config = dict(
    head_dim=32,
    norm_place='pre',
    tie_embeddings=False,
    init_std_qkv=0.0357,
    lr=0.0023,
    steps=8921,
    dataset='wikipedia_en',
)
Each number is 200 + 20 x the weight over the matrix's rms, rounded and kept within 0 to 999. Layers, rows and columns count from 0.

# layer 9 MLP up, 640x160, rms 0.125, rows 254-297, columns 0-79
228,199,185,182,189,191,194,189,212,192,230,223,150,219,211,253,200,175,211,220,183,196,235,181,216,210,199,190,165,199,198,181,191,212,235,224,191,178,198,185,178,212,180,192,207,175,201,211,217,153,175,208,200,206,188,166,256,199,207,206,214,223,222,206,230,202,181,207,186,175,189,229,184,208,173,187,198,196,185,209
201,192,195,214,158,185,166,175,215,185,197,192,182,187,193,204,231,246,190,204,179,165,176,176,212,238,159,184,202,206,224,178,234,191,212,226,189,242,180,210,210,214,234,227,184,243,189,176,197,131,219,208,182,216,179,212,234,170,167,197,208,172,172,224,202,206,170,225,183,160,220,186,222,203,169,197,205,176,216,227
216,224,200,209,208,212,190,222,215,238,210,201,194,221,161,186,216,177,186,179,207,205,194,190,235,201,193,201,228,211,209,153,201,201,190,207,195,190,162,170,234,199,206,231,199,179,209,203,203,209,223,168,218,199,210,189,193,172,213,153,175,153,176,187,143,209,203,199,191,227,205,213,200,228,202,189,224,230,185,177
201,196,192,198,216,181,196,195,173,214,163,207,191,191,186,211,192,194,218,210,209,182,209,213,188,180,186,186,208,208,182,209,190,226,215,194,209,206,196,189,245,226,208,181,187,160,230,199,212,185,209,180,170,227,179,218,235,217,206,200,170,186,205,230,190,206,203,221,190,235,247,183,207,207,187,216,245,227,213,198
211,192,233,217,177,201,190,192,154,223,181,201,223,211,191,234,179,226,189,202,214,189,194,168,175,224,226,224,190,237,184,234,216,197,196,209,199,242,197,202,168,167,202,199,197,209,222,197,189,216,207,165,209,174,191,206,202,195,199,186,183,226,204,193,206,209,199,233,215,189,212,208,186,196,183,186,195,188,187,216
236,244,259,174,199,203,187,171,142,189,193,186,178,214,212,190,171,191,195,191,200,203,228,167,238,185,210,197,196,235,194,184,218,202,226,216,212,224,210,201,197,179,194,224,177,219,227,224,184,187,226,222,212,220,207,200,196,152,172,209,171,202,211,179,183,150,194,225,189,197,193,179,232,229,203,207,230,207,176,205
194,175,210,196,230,204,177,186,208,188,210,196,191,200,194,206,225,192,207,229,197,206,201,214,184,212,220,233,207,203,189,223,214,262,201,168,171,198,204,160,198,183,161,208,195,185,219,211,181,188,182,192,178,185,202,190,230,202,194,203,203,213,210,225,204,193,204,226,189,214,191,176,194,218,218,213,194,216,220,216
208,191,221,221,211,174,200,175,224,197,192,217,170,177,224,215,190,181,184,229,182,207,179,168,184,188,200,195,204,185,209,206,205,163,179,247,224,180,213,197,224,193,211,179,232,190,202,188,190,190,228,202,200,181,207,190,206,213,168,221,156,212,183,214,220,191,185,211,205,262,243,207,195,220,161,215,209,212,198,181
201,228,191,228,223,172,221,202,197,174,193,229,186,169,188,210,168,190,193,203,168,196,228,207,176,196,202,180,160,177,209,250,203,209,190,235,199,173,205,179,227,178,172,197,205,194,208,202,192,209,200,196,206,165,171,200,250,222,189,199,203,165,203,163,198,200,198,229,167,188,196,220,212,222,224,198,229,222,226,205
203,209,224,184,174,167,184,199,219,208,162,232,191,256,193,244,191,159,195,213,201,199,195,188,220,188,219,162,176,216,220,225,202,197,182,186,208,187,197,216,193,198,192,226,183,237,216,198,198,196,208,194,199,169,197,179,237,193,219,220,203,181,208,173,179,193,170,206,190,199,205,221,188,216,166,236,187,237,218,220
227,203,200,234,207,196,187,173,160,218,177,164,190,171,208,235,236,221,192,202,170,162,217,190,188,200,179,212,218,206,216,183,174,232,186,189,219,181,175,207,225,207,199,203,244,179,228,242,171,165,231,179,203,218,208,216,219,169,234,201,192,195,193,198,189,210,165,222,161,206,208,185,217,196,201,224,250,190,253,201
211,188,221,207,175,217,195,190,197,206,171,189,206,198,178,196,194,245,181,218,209,217,225,186,180,177,216,189,211,240,166,194,222,192,174,196,199,210,180,201,165,220,205,191,201,218,197,196,183,207,192,199,208,194,189,217,206,205,196,186,179,230,183,186,203,189,190,207,161,204,197,174,184,190,191,191,205,168,176,200
227,153,198,199,212,181,214,190,182,227,185,189,153,220,150,208,187,192,199,183,210,204,215,201,230,229,195,192,221,207,195,165,175,198,190,188,189,174,226,191,187,171,205,202,197,195,207,171,183,161,208,238,146,152,191,154,171,187,200,211,218,195,198,218,213,183,203,225,226,232,190,220,204,211,205,195,248,233,190,235
225,226,220,236,205,193,216,222,187,216,215,217,194,233,189,211,173,196,186,197,181,207,198,193,218,215,210,209,196,204,212,199,198,234,212,210,179,197,208,179,181,223,241,186,212,193,187,219,222,195,155,209,199,175,199,176,197,204,140,203,168,158,206,206,169,204,212,207,192,211,212,191,219,205,185,218,194,193,216,174
191,198,178,237,179,165,204,186,163,185,183,202,231,196,197,215,170,226,223,187,205,177,199,180,195,172,214,166,205,201,202,226,166,189,188,221,210,228,178,198,213,213,210,188,210,147,235,254,206,226,176,202,184,224,192,174,179,184,184,237,200,226,198,195,211,190,177,211,208,213,201,246,190,189,180,199,225,198,194,207
202,189,217,204,197,199,200,190,200,224,167,217,197,172,200,198,186,208,161,180,195,192,211,179,204,208,225,190,195,221,231,174,182,174,207,237,183,211,198,207,207,235,197,190,169,189,212,185,176,159,231,167,164,231,216,201,193,215,182,232,183,226,216,159,181,174,204,220,209,203,184,217,170,211,213,203,190,174,192,205
218,208,190,236,218,186,193,180,185,202,175,198,190,169,203,210,218,195,194,231,189,219,179,177,171,178,259,183,269,220,231,233,205,198,201,218,198,203,179,206,208,203,179,198,203,205,223,176,202,187,230,202,177,199,193,208,175,169,186,188,193,153,219,209,198,171,185,190,169,180,173,198,261,191,193,215,231,155,184,155
232,206,198,180,179,203,181,159,172,161,174,180,185,168,202,227,189,222,210,207,196,255,253,218,201,222,184,190,200,184,207,198,267,227,226,222,231,186,158,156,186,216,200,176,219,201,198,227,197,179,217,187,189,185,196,205,222,196,215,235,207,167,206,236,196,199,210,205,222,214,240,203,230,179,191,276,190,211,213,213
200,236,207,212,203,213,192,170,214,206,182,216,196,200,190,193,182,200,214,166,184,239,232,208,202,167,198,177,190,199,179,192,193,221,211,208,178,193,212,177,227,223,228,225,169,189,217,207,195,220,217,199,207,218,219,188,242,214,210,237,144,193,204,185,201,170,193,212,193,186,253,191,197,212,197,240,192,199,175,205
206,185,206,215,205,226,196,214,213,174,175,200,195,202,190,196,189,214,207,218,220,217,238,200,167,195,207,206,215,162,200,225,204,185,204,228,234,181,215,183,206,215,184,222,186,160,210,176,175,187,181,198,198,219,184,153,222,231,193,194,191,171,219,230,181,208,196,190,197,224,179,202,211,201,196,200,194,191,196,201
209,195,200,204,206,205,183,186,192,203,192,160,187,169,207,203,202,220,178,243,199,201,189,159,148,203,214,218,168,226,222,172,202,214,177,207,183,207,216,206,178,187,192,196,200,190,194,183,214,201,199,196,203,180,177,208,212,124,202,197,214,197,181,223,191,194,175,188,201,194,215,188,196,204,209,182,233,180,225,234
232,204,224,174,190,198,228,186,190,193,222,235,161,190,206,193,197,188,209,200,197,194,221,207,176,200,217,228,224,211,174,162,204,226,246,195,212,191,226,180,211,223,199,223,162,170,181,207,170,197,223,186,221,226,186,215,192,209,203,203,173,190,208,219,189,200,166,199,187,226,188,197,229,183,168,204,245,170,195,174
199,177,177,182,209,218,216,199,203,238,199,197,190,207,151,190,204,212,192,222,187,193,227,202,199,218,193,207,186,197,204,200,190,180,190,193,213,215,192,203,209,178,226,252,214,232,189,166,167,181,192,209,207,193,217,181,231,175,195,187,221,228,218,172,221,186,189,186,193,190,205,181,211,213,209,223,204,194,167,197
207,194,176,230,180,219,194,179,200,193,195,188,209,233,215,251,195,194,202,111,155,187,177,207,217,199,191,196,221,186,219,146,201,227,183,188,209,217,220,198,223,172,236,220,211,206,248,189,183,202,227,212,206,206,195,189,203,176,201,190,183,206,214,218,205,171,200,203,208,218,163,229,193,219,200,188,205,195,222,224
195,167,218,213,202,216,202,193,195,200,197,213,216,166,180,235,224,259,195,188,178,195,257,202,187,194,164,178,225,189,211,209,228,216,207,214,189,192,174,201,199,171,208,213,218,229,209,210,191,190,185,222,205,243,182,169,198,183,200,212,146,179,174,182,173,192,161,238,198,217,200,209,215,216,197,231,235,200,215,212
230,203,207,183,198,180,177,183,175,221,158,213,158,170,192,177,190,211,219,178,146,223,207,215,225,162,176,159,200,188,254,174,186,231,199,216,208,226,220,200,233,191,207,199,217,200,210,223,202,197,201,193,183,213,241,198,203,228,132,211,163,181,199,160,195,152,218,197,218,195,230,176,179,215,190,220,205,203,177,175
205,210,244,226,184,199,210,170,181,194,207,229,163,188,168,212,192,202,214,200,182,144,198,198,210,195,227,200,220,224,199,205,211,205,227,177,229,217,187,182,210,224,239,213,176,206,209,205,147,187,205,188,200,210,203,211,224,211,172,216,183,203,190,149,189,194,181,191,199,224,216,152,196,197,181,197,175,186,232,196
202,225,219,193,168,191,195,225,190,191,189,187,238,239,195,192,190,225,198,203,188,226,206,184,196,196,211,222,192,218,208,208,174,202,181,214,221,201,207,200,161,190,195,211,205,210,172,241,217,194,186,214,166,172,234,198,186,203,191,198,203,179,212,199,192,198,175,211,209,195,218,213,207,241,211,205,217,232,185,178
226,191,160,207,164,198,191,196,201,206,182,196,212,198,223,207,175,196,181,210,202,230,235,208,229,216,200,181,197,165,206,163,226,206,200,238,188,170,212,192,207,201,229,197,197,166,223,198,222,165,200,185,182,188,205,184,155,198,188,205,174,230,228,212,195,189,186,186,173,200,177,186,202,224,233,208,211,190,202,222
194,194,204,231,184,139,194,211,211,183,197,243,213,198,194,189,193,153,210,222,184,178,232,196,180,198,203,208,208,180,204,224,195,221,175,163,207,212,204,196,210,247,193,205,171,173,210,203,179,190,203,195,207,195,195,179,205,219,177,195,180,214,213,208,205,189,176,222,209,234,204,231,231,222,211,210,188,182,226,188
224,212,201,203,193,200,196,160,179,176,199,186,172,176,176,202,181,215,179,202,198,184,167,186,191,211,184,219,184,200,212,216,257,174,179,229,177,212,233,185,198,244,204,234,182,206,163,193,215,182,194,223,197,172,224,231,216,183,198,192,207,162,206,195,212,191,212,192,202,182,154,165,234,197,174,206,193,206,249,200
201,194,184,228,177,189,190,214,233,205,192,233,215,196,195,198,226,221,195,179,195,201,202,173,205,206,171,213,184,204,224,196,193,182,194,212,204,231,181,215,211,195,209,214,174,219,221,191,195,202,190,224,197,183,208,183,218,178,198,242,200,170,189,194,188,193,214,217,185,195,198,191,172,195,172,201,217,212,207,208
263,205,209,193,170,212,192,183,198,190,184,201,197,161,208,205,182,186,214,233,223,225,192,203,206,194,212,191,194,206,241,201,199,193,210,203,226,180,215,173,215,181,198,198,201,198,222,186,183,184,202,188,172,193,204,188,188,220,198,179,213,197,224,206,220,170,143,193,184,193,207,175,220,202,211,214,195,186,240,202
202,197,197,172,214,199,219,166,194,215,201,224,200,178,210,182,225,211,163,175,213,213,199,187,180,205,162,188,217,209,209,178,216,199,213,208,212,200,201,177,253,182,202,179,192,217,185,178,189,207,213,212,221,168,234,212,163,136,199,206,183,176,224,183,216,171,186,217,221,226,168,226,223,197,147,252,223,196,245,188
242,203,200,225,197,191,206,207,187,197,187,195,218,204,198,205,201,181,159,235,174,180,245,187,197,202,187,189,211,186,202,194,221,227,211,228,222,149,230,196,241,189,210,177,216,165,187,185,204,216,227,194,201,178,211,185,187,230,181,209,155,190,212,157,222,190,188,192,184,194,221,203,207,205,191,223,230,165,194,190
206,214,198,184,215,207,185,201,207,200,211,197,192,223,186,170,225,200,216,223,184,243,201,183,184,184,181,184,211,185,200,166,189,198,206,239,196,210,225,180,204,159,207,190,186,155,202,187,172,190,197,206,212,211,205,204,183,204,211,230,220,190,189,179,200,212,174,229,182,210,203,213,187,210,227,206,211,201,217,220
199,218,191,207,210,209,192,197,169,184,202,183,189,197,225,192,204,189,211,176,177,208,246,166,222,230,210,189,142,151,231,206,191,214,215,250,223,181,191,187,158,207,228,200,214,194,221,227,207,178,211,201,198,206,177,201,188,167,167,227,185,178,194,206,181,172,182,187,218,178,215,235,190,205,160,232,224,217,193,231
195,178,231,212,175,185,207,203,210,196,214,219,207,206,196,227,214,225,208,215,203,190,196,173,198,256,191,216,229,206,197,216,225,215,199,206,195,220,219,150,209,190,176,228,213,190,200,176,169,228,199,174,208,160,157,195,171,186,208,205,192,186,210,195,210,199,180,210,198,208,210,220,235,223,205,190,170,204,195,223
204,178,209,211,161,191,192,177,185,191,221,228,182,218,192,196,210,188,220,198,219,242,198,202,248,233,221,194,179,202,215,198,211,185,209,202,204,210,219,161,188,178,212,211,202,197,214,236,206,155,145,214,185,159,185,237,175,214,203,211,228,207,200,190,198,189,188,181,178,208,196,211,160,184,197,206,177,168,181,250
236,228,215,209,164,219,211,211,183,200,222,198,157,221,226,188,198,203,174,231,185,221,231,183,202,207,212,182,184,180,201,184,207,237,194,254,188,195,177,166,217,232,226,215,184,165,187,166,195,195,178,191,204,179,213,211,209,165,171,184,198,218,197,181,217,201,195,197,192,241,249,172,238,196,188,201,209,182,200,200
214,181,193,176,204,174,204,205,165,154,217,214,205,188,163,216,183,220,199,170,209,234,191,217,211,230,168,163,220,217,194,176,216,204,210,250,195,207,233,188,226,234,230,185,217,170,218,234,172,189,194,231,218,204,197,199,203,171,212,227,205,194,193,174,222,167,194,180,190,189,215,240,170,203,189,214,225,205,232,175
207,241,205,175,184,190,171,208,196,260,178,248,191,171,211,195,224,191,202,175,182,212,227,185,202,213,158,163,210,199,197,200,205,171,230,220,177,172,191,205,213,212,220,240,193,167,202,197,176,228,195,186,192,231,217,174,181,205,211,196,207,178,185,204,172,198,219,218,202,217,224,210,193,237,196,239,178,215,202,180
193,209,174,224,195,193,199,187,203,179,191,208,191,220,218,191,226,205,195,195,198,208,203,196,202,204,184,186,174,159,166,179,201,208,171,242,207,203,213,186,198,189,214,222,192,159,208,214,206,179,168,198,177,205,206,220,201,204,217,193,199,162,202,221,169,215,187,184,206,207,215,187,203,207,204,195,213,144,172,216
215,212,178,210,181,191,176,201,196,203,238,220,182,212,230,219,205,201,212,186,191,204,213,194,181,202,203,203,203,198,202,196,201,188,174,223,199,200,238,207,203,201,200,183,231,146,213,243,203,189,197,203,175,199,202,195,202,184,198,193,206,184,233,236,174,198,206,187,182,195,219,206,191,213,171,209,259,203,224,221
# layer 9 MLP down (transposed), 640x160, rms 0.132, rows 254-297, columns 0-79
201,179,202,221,192,170,201,193,198,188,206,205,221,209,191,159,204,226,191,198,178,183,186,198,198,209,213,235,209,231,211,193,181,189,192,206,206,236,238,193,204,199,217,224,164,203,202,226,192,193,194,195,208,180,205,196,169,195,209,204,207,156,231,211,159,186,202,204,218,208,212,210,198,223,184,192,203,211,225,201
231,199,176,171,247,194,206,224,161,216,187,239,198,198,179,182,180,182,232,176,198,210,185,187,223,199,270,164,256,206,201,208,192,208,211,212,187,223,206,186,205,186,187,201,228,198,220,227,206,230,215,160,197,233,223,166,219,203,230,211,173,206,195,194,202,168,173,210,248,207,186,209,180,194,191,167,214,187,194,166
172,170,193,173,191,171,203,181,201,193,206,235,201,184,215,215,185,200,229,198,188,203,196,236,166,192,184,217,196,199,186,225,195,197,170,196,165,215,232,193,178,200,208,221,191,211,210,224,192,192,187,202,198,201,181,205,185,195,202,236,189,234,238,198,205,196,217,197,233,203,213,211,232,201,215,208,205,175,213,215
190,212,217,215,177,198,202,194,196,237,246,189,201,197,200,197,181,177,208,206,204,181,175,199,223,223,171,190,212,185,187,228,191,178,196,217,176,200,182,169,191,231,195,225,198,239,210,180,212,194,197,180,235,150,185,185,178,195,190,216,250,193,239,218,200,222,196,197,198,204,183,210,202,191,210,197,184,193,178,173
149,178,194,203,214,202,209,194,216,160,230,214,181,170,208,236,237,196,220,211,190,210,216,200,206,167,178,200,214,187,211,210,161,223,202,190,191,186,200,174,201,222,197,194,155,184,194,209,207,217,194,209,210,195,208,204,195,221,238,207,209,177,200,219,206,220,201,184,193,192,198,208,182,220,201,210,214,233,183,166
188,211,203,210,184,194,211,188,196,196,151,193,237,201,202,199,204,226,206,213,181,190,135,212,198,178,176,184,154,218,193,235,215,162,194,217,179,212,237,186,202,186,251,192,201,178,205,183,165,183,194,194,211,187,235,184,183,171,245,196,230,244,177,180,188,249,208,213,211,200,212,248,260,177,264,214,189,201,217,202
218,212,188,213,172,199,226,195,189,211,207,199,222,185,207,206,221,207,215,169,205,214,198,190,193,201,174,191,192,196,215,159,199,174,192,216,240,189,192,220,224,216,220,214,220,198,208,221,204,202,215,183,172,205,186,217,196,197,223,199,202,190,182,191,158,217,179,175,224,191,189,224,178,200,189,170,216,215,220,193
204,178,253,214,206,179,187,193,211,174,219,183,230,206,234,212,223,199,196,188,180,211,211,241,198,206,208,200,228,195,209,197,172,213,182,159,202,258,249,208,191,176,215,197,214,196,193,197,170,226,169,187,217,165,215,169,235,198,194,196,170,182,175,184,184,177,160,202,190,174,178,234,172,198,220,182,216,168,237,206
211,203,210,191,211,212,170,219,178,202,185,174,186,203,207,152,204,204,205,205,218,219,205,212,190,188,207,191,231,256,211,168,192,186,193,189,195,220,209,183,177,246,223,182,196,204,182,210,190,190,209,217,191,219,183,243,172,168,213,193,199,213,209,258,191,175,223,182,216,234,218,180,224,204,213,227,193,200,166,175
196,223,189,202,205,216,189,190,171,210,224,175,217,162,184,151,198,205,217,165,215,202,217,212,193,208,197,230,200,183,198,219,187,161,197,198,201,191,220,204,228,186,205,220,187,218,209,210,211,214,198,188,221,228,196,215,165,209,174,173,199,184,211,193,245,189,246,217,200,198,211,183,211,222,209,168,210,170,216,207
195,180,212,233,241,202,235,234,221,177,202,200,232,200,218,204,182,234,190,197,177,229,166,180,171,233,162,172,175,189,175,176,201,233,238,202,222,168,138,225,231,164,221,234,226,193,186,194,234,204,165,204,194,233,225,216,192,202,216,179,181,240,201,224,229,171,171,223,195,179,212,185,225,220,155,177,195,182,268,191
173,188,187,195,226,175,212,203,221,213,232,212,195,189,189,234,195,181,209,188,168,204,205,218,228,227,165,238,182,197,204,171,171,209,215,190,202,195,211,198,206,184,200,189,198,171,222,194,210,208,183,214,217,201,190,209,207,218,213,216,202,194,214,219,207,216,201,180,207,215,197,210,190,193,208,218,195,196,205,209
168,217,190,211,178,221,174,207,226,196,202,193,231,177,225,187,215,218,189,202,192,187,168,228,199,190,216,196,138,196,161,205,199,188,206,197,205,179,174,181,207,226,199,223,182,211,203,213,206,225,183,191,230,190,222,222,217,206,196,199,215,224,201,210,157,204,221,198,187,198,204,215,216,210,196,211,169,180,226,204
210,187,204,188,175,205,184,194,211,183,199,224,222,192,175,211,202,202,233,158,216,190,180,183,147,154,213,188,195,246,194,221,208,200,215,197,170,208,184,202,203,191,193,205,205,201,198,210,190,172,210,218,202,213,206,232,187,199,228,202,194,236,195,191,171,167,170,214,183,233,236,195,184,232,174,200,203,193,164,199
203,174,231,195,229,233,224,218,190,254,146,192,167,232,229,186,208,207,190,207,202,196,200,198,185,231,216,198,194,206,174,138,229,203,218,194,210,215,198,211,190,208,228,220,187,235,208,183,187,181,197,201,212,194,205,194,211,213,185,173,210,192,211,170,166,227,183,197,191,216,209,189,214,217,187,219,204,191,215,192
226,218,213,184,230,182,194,214,174,161,191,194,189,189,169,157,182,182,232,209,202,221,174,241,226,183,245,174,197,179,172,226,186,219,201,180,219,216,193,234,213,229,215,189,181,194,187,197,178,187,201,236,202,194,182,226,240,165,231,190,231,194,176,229,204,212,174,201,124,212,187,249,180,193,191,202,197,212,244,205
202,220,191,226,216,202,176,224,208,208,197,194,196,194,212,204,203,202,186,174,207,147,201,163,212,200,177,199,147,213,184,189,217,176,210,200,187,207,221,198,181,207,201,227,224,220,220,183,185,209,160,175,213,210,212,239,187,217,201,174,241,242,178,183,172,220,221,201,216,229,238,171,191,191,223,179,204,185,223,185
219,212,197,192,237,216,201,170,197,213,178,220,149,217,231,224,156,256,196,215,216,187,211,261,157,220,216,171,256,182,207,173,249,233,190,231,227,214,208,157,219,216,219,163,209,182,233,188,185,184,143,144,166,204,173,185,230,183,165,167,200,176,208,193,208,236,241,154,198,222,308,210,206,158,237,214,151,194,238,222
219,197,228,190,204,195,218,220,194,209,183,201,171,193,155,218,201,185,177,215,187,176,225,219,169,193,190,175,202,199,186,199,219,199,220,182,183,185,197,184,196,197,191,172,217,163,218,208,185,211,225,194,197,220,200,212,210,215,182,181,208,190,209,185,190,203,175,192,181,205,213,197,211,234,194,199,232,218,168,213
164,205,194,194,180,203,208,169,211,223,196,188,205,226,188,210,216,198,173,191,187,206,166,197,219,177,202,193,181,217,171,176,213,228,190,195,190,214,213,204,209,184,225,191,185,203,179,219,215,186,215,196,217,210,197,235,182,180,226,191,219,210,186,173,188,174,187,197,196,201,208,201,198,192,203,208,183,210,224,185
184,200,192,224,193,184,206,182,209,180,200,237,205,224,186,201,177,198,228,202,202,195,211,225,209,186,196,199,193,193,213,233,196,185,197,200,198,199,193,184,211,194,214,206,171,217,206,191,190,210,204,186,184,215,202,181,197,247,198,207,199,207,230,182,183,209,193,203,198,202,189,208,202,209,213,186,180,193,191,199
257,190,207,199,199,207,224,143,190,229,201,210,208,176,210,197,192,188,187,178,197,167,199,140,171,207,200,186,173,216,201,177,207,194,211,207,203,220,192,185,207,180,237,221,185,187,193,202,209,232,172,190,202,224,191,249,212,181,201,185,223,256,207,154,193,196,169,215,194,178,254,186,187,203,188,170,228,177,206,213
205,221,219,199,183,188,193,196,188,164,189,213,202,196,238,209,219,188,208,176,197,223,172,187,195,198,203,209,188,206,221,191,214,201,196,199,202,181,202,201,200,213,179,166,210,182,201,228,213,202,201,191,183,199,182,213,176,221,200,200,184,193,188,229,202,177,199,222,218,215,207,224,210,198,192,200,202,208,213,197
166,189,201,191,174,179,205,212,195,207,204,209,202,182,183,177,195,198,175,234,219,237,217,180,206,195,195,183,209,176,192,237,211,193,192,211,200,204,190,164,154,195,195,197,202,213,151,207,187,207,184,212,192,214,206,188,188,215,174,190,191,200,196,185,189,211,222,174,184,203,223,178,217,200,196,218,194,196,172,187
200,154,219,194,206,189,213,224,176,197,175,190,227,265,203,156,214,211,183,204,216,234,216,230,199,191,205,206,215,225,191,211,173,170,210,210,154,204,197,203,212,217,210,205,191,190,190,189,197,196,213,184,197,204,214,162,224,240,187,138,206,196,181,250,187,164,190,205,201,186,217,139,222,206,185,174,167,205,183,214
220,186,195,208,168,182,214,222,196,246,226,154,215,208,220,200,211,185,194,205,144,194,208,284,191,235,176,183,206,226,205,231,187,163,186,191,176,243,212,215,221,213,187,199,153,150,182,185,205,166,245,243,198,180,218,185,221,194,230,153,173,201,192,231,170,229,199,190,218,192,215,194,196,216,199,151,222,177,181,174
251,211,187,159,168,179,197,217,181,206,202,187,228,208,218,216,211,220,198,172,198,240,226,159,227,197,186,196,165,210,190,207,190,168,209,193,195,193,186,184,205,174,234,225,199,199,158,216,223,152,205,192,209,170,213,178,195,176,195,161,221,180,175,226,214,190,231,200,200,195,223,205,210,172,175,215,207,184,202,199
187,188,177,200,219,191,197,185,179,195,219,213,178,184,198,201,201,175,196,212,220,186,211,193,194,211,191,204,200,189,175,189,204,212,206,184,186,200,201,198,219,203,214,198,200,209,222,195,187,204,209,213,225,225,171,202,211,185,220,209,210,222,192,213,214,212,213,182,181,196,196,195,205,177,189,208,211,167,187,220
208,219,230,172,222,203,200,218,184,235,203,235,187,202,180,177,205,178,219,179,182,165,200,219,187,226,193,241,196,188,182,184,151,201,161,211,191,235,243,195,181,226,185,208,198,210,170,203,176,215,203,197,212,206,168,247,234,183,184,198,248,183,191,208,165,218,215,217,194,228,227,168,212,208,206,228,212,193,196,211
226,198,206,201,194,229,196,170,202,185,193,179,194,193,181,223,217,219,170,175,219,211,176,221,214,208,205,201,177,192,170,173,212,189,179,197,203,203,195,216,234,201,222,192,218,253,203,189,202,217,197,209,197,190,218,205,187,199,241,174,177,193,211,216,192,212,213,210,168,197,227,199,196,174,171,205,217,215,195,227
196,169,183,192,224,193,214,182,207,158,203,186,213,157,203,210,195,197,203,213,243,196,240,166,210,165,194,201,167,220,179,255,213,249,200,189,244,210,218,200,221,170,216,198,161,213,235,142,186,202,209,188,239,168,187,176,201,226,206,189,182,203,200,214,214,170,215,189,230,192,175,265,166,201,210,178,228,187,177,260
179,189,188,187,212,218,205,209,190,218,199,169,185,215,217,213,204,198,198,214,180,195,185,189,191,170,219,195,220,190,148,201,213,189,183,214,171,201,199,186,197,230,188,205,188,194,164,200,214,225,225,198,198,217,211,186,199,206,216,193,204,220,236,217,214,189,181,192,222,221,192,202,216,201,213,209,193,224,190,182
201,212,183,218,222,195,195,175,183,193,208,205,175,216,172,215,203,249,221,203,192,237,214,206,207,209,225,209,220,176,208,180,184,227,215,160,186,202,186,174,222,210,205,185,231,178,210,225,221,176,205,202,178,190,196,175,189,186,187,184,236,162,178,208,201,222,189,209,195,215,166,243,168,171,190,229,167,198,190,168
177,208,204,189,219,235,218,212,224,201,255,183,219,169,216,196,221,193,196,194,197,186,184,194,156,230,180,243,172,153,181,223,196,217,195,238,170,197,171,209,181,212,224,227,230,202,171,216,179,204,236,208,166,204,196,234,190,210,235,156,193,214,209,215,207,169,211,213,176,191,197,190,224,190,184,201,206,180,188,226
145,206,183,205,194,202,190,196,221,215,203,209,207,192,184,214,219,182,204,191,203,208,188,213,202,226,221,196,189,184,198,174,181,216,141,189,204,220,191,200,185,208,175,243,178,191,176,203,191,176,197,219,211,177,174,187,224,213,230,176,198,204,214,193,199,227,185,169,218,196,190,215,149,205,183,187,188,211,234,182
213,215,206,210,184,196,200,191,194,191,204,222,212,186,189,203,180,213,199,182,204,181,203,197,216,213,182,211,194,208,208,234,213,196,183,183,206,209,162,198,200,216,217,219,208,194,224,203,221,221,201,197,188,183,201,197,190,219,190,190,187,203,200,223,218,211,222,193,221,174,198,206,208,206,178,217,200,199,204,182
185,199,232,192,184,218,213,186,184,186,211,219,205,177,175,195,188,177,212,211,237,211,223,228,203,181,215,200,201,259,210,215,213,194,205,174,233,201,211,210,204,181,197,236,182,204,197,177,195,203,202,192,216,183,204,199,214,196,198,159,180,205,218,226,253,192,217,187,180,239,197,214,221,202,190,163,164,171,219,220
225,201,192,226,199,206,206,189,201,204,213,201,199,200,182,186,189,196,177,202,213,204,202,217,198,142,224,214,207,199,206,198,163,200,199,180,205,170,178,235,238,214,200,203,174,211,206,167,200,195,225,229,220,205,230,202,217,205,182,183,213,207,208,205,173,186,198,212,172,180,182,185,194,206,222,212,216,216,215,211
223,194,199,205,230,224,210,206,215,218,220,177,224,165,198,168,192,181,198,208,173,164,212,188,202,204,175,210,194,212,201,220,196,190,228,200,204,192,215,223,238,222,196,160,189,171,201,214,158,223,237,185,202,199,208,176,213,173,221,229,213,213,191,205,184,181,190,213,212,209,204,199,215,208,200,228,211,264,198,181
202,223,186,198,206,155,189,226,202,215,198,163,208,141,189,170,186,162,185,180,192,236,206,196,203,176,192,196,216,212,206,216,179,223,219,210,177,208,206,182,185,192,195,186,221,205,201,172,230,237,206,219,187,173,217,206,205,189,242,242,201,195,221,219,204,224,193,213,196,203,188,214,180,203,170,220,161,188,169,195
194,206,190,206,192,195,190,202,230,205,187,189,224,206,193,211,198,221,176,212,181,172,241,183,209,197,223,219,189,192,218,204,214,178,152,198,192,168,202,213,182,189,205,246,195,232,223,203,221,200,215,202,193,179,190,177,172,238,206,160,178,233,186,226,192,233,240,210,209,193,216,181,204,212,215,233,172,208,166,192
204,193,195,239,219,201,186,192,213,191,248,176,197,200,179,188,202,195,207,228,185,238,170,181,247,173,228,190,229,207,198,183,222,211,168,170,287,249,227,153,228,225,161,177,217,193,185,200,204,218,206,194,172,167,226,181,195,220,164,198,211,191,165,180,167,193,163,211,189,209,205,229,170,199,228,174,205,238,224,190
208,207,220,201,180,195,174,241,198,205,191,195,200,178,183,187,198,219,165,195,193,195,182,196,204,200,224,194,240,227,177,229,210,189,216,181,196,215,186,222,199,205,198,216,193,214,194,164,204,212,195,221,209,202,198,189,257,187,205,215,185,203,195,183,208,181,226,207,210,193,196,201,233,196,170,202,194,223,193,192
198,169,222,206,197,215,211,201,201,190,148,196,195,173,204,163,189,203,224,224,216,181,196,203,202,172,198,185,203,235,220,211,221,198,206,194,184,243,200,176,178,186,204,181,201,213,188,183,181,206,196,173,222,197,199,172,200,222,196,213,205,222,185,198,208,208,200,212,189,227,166,171,223,198,219,209,145,201,150,225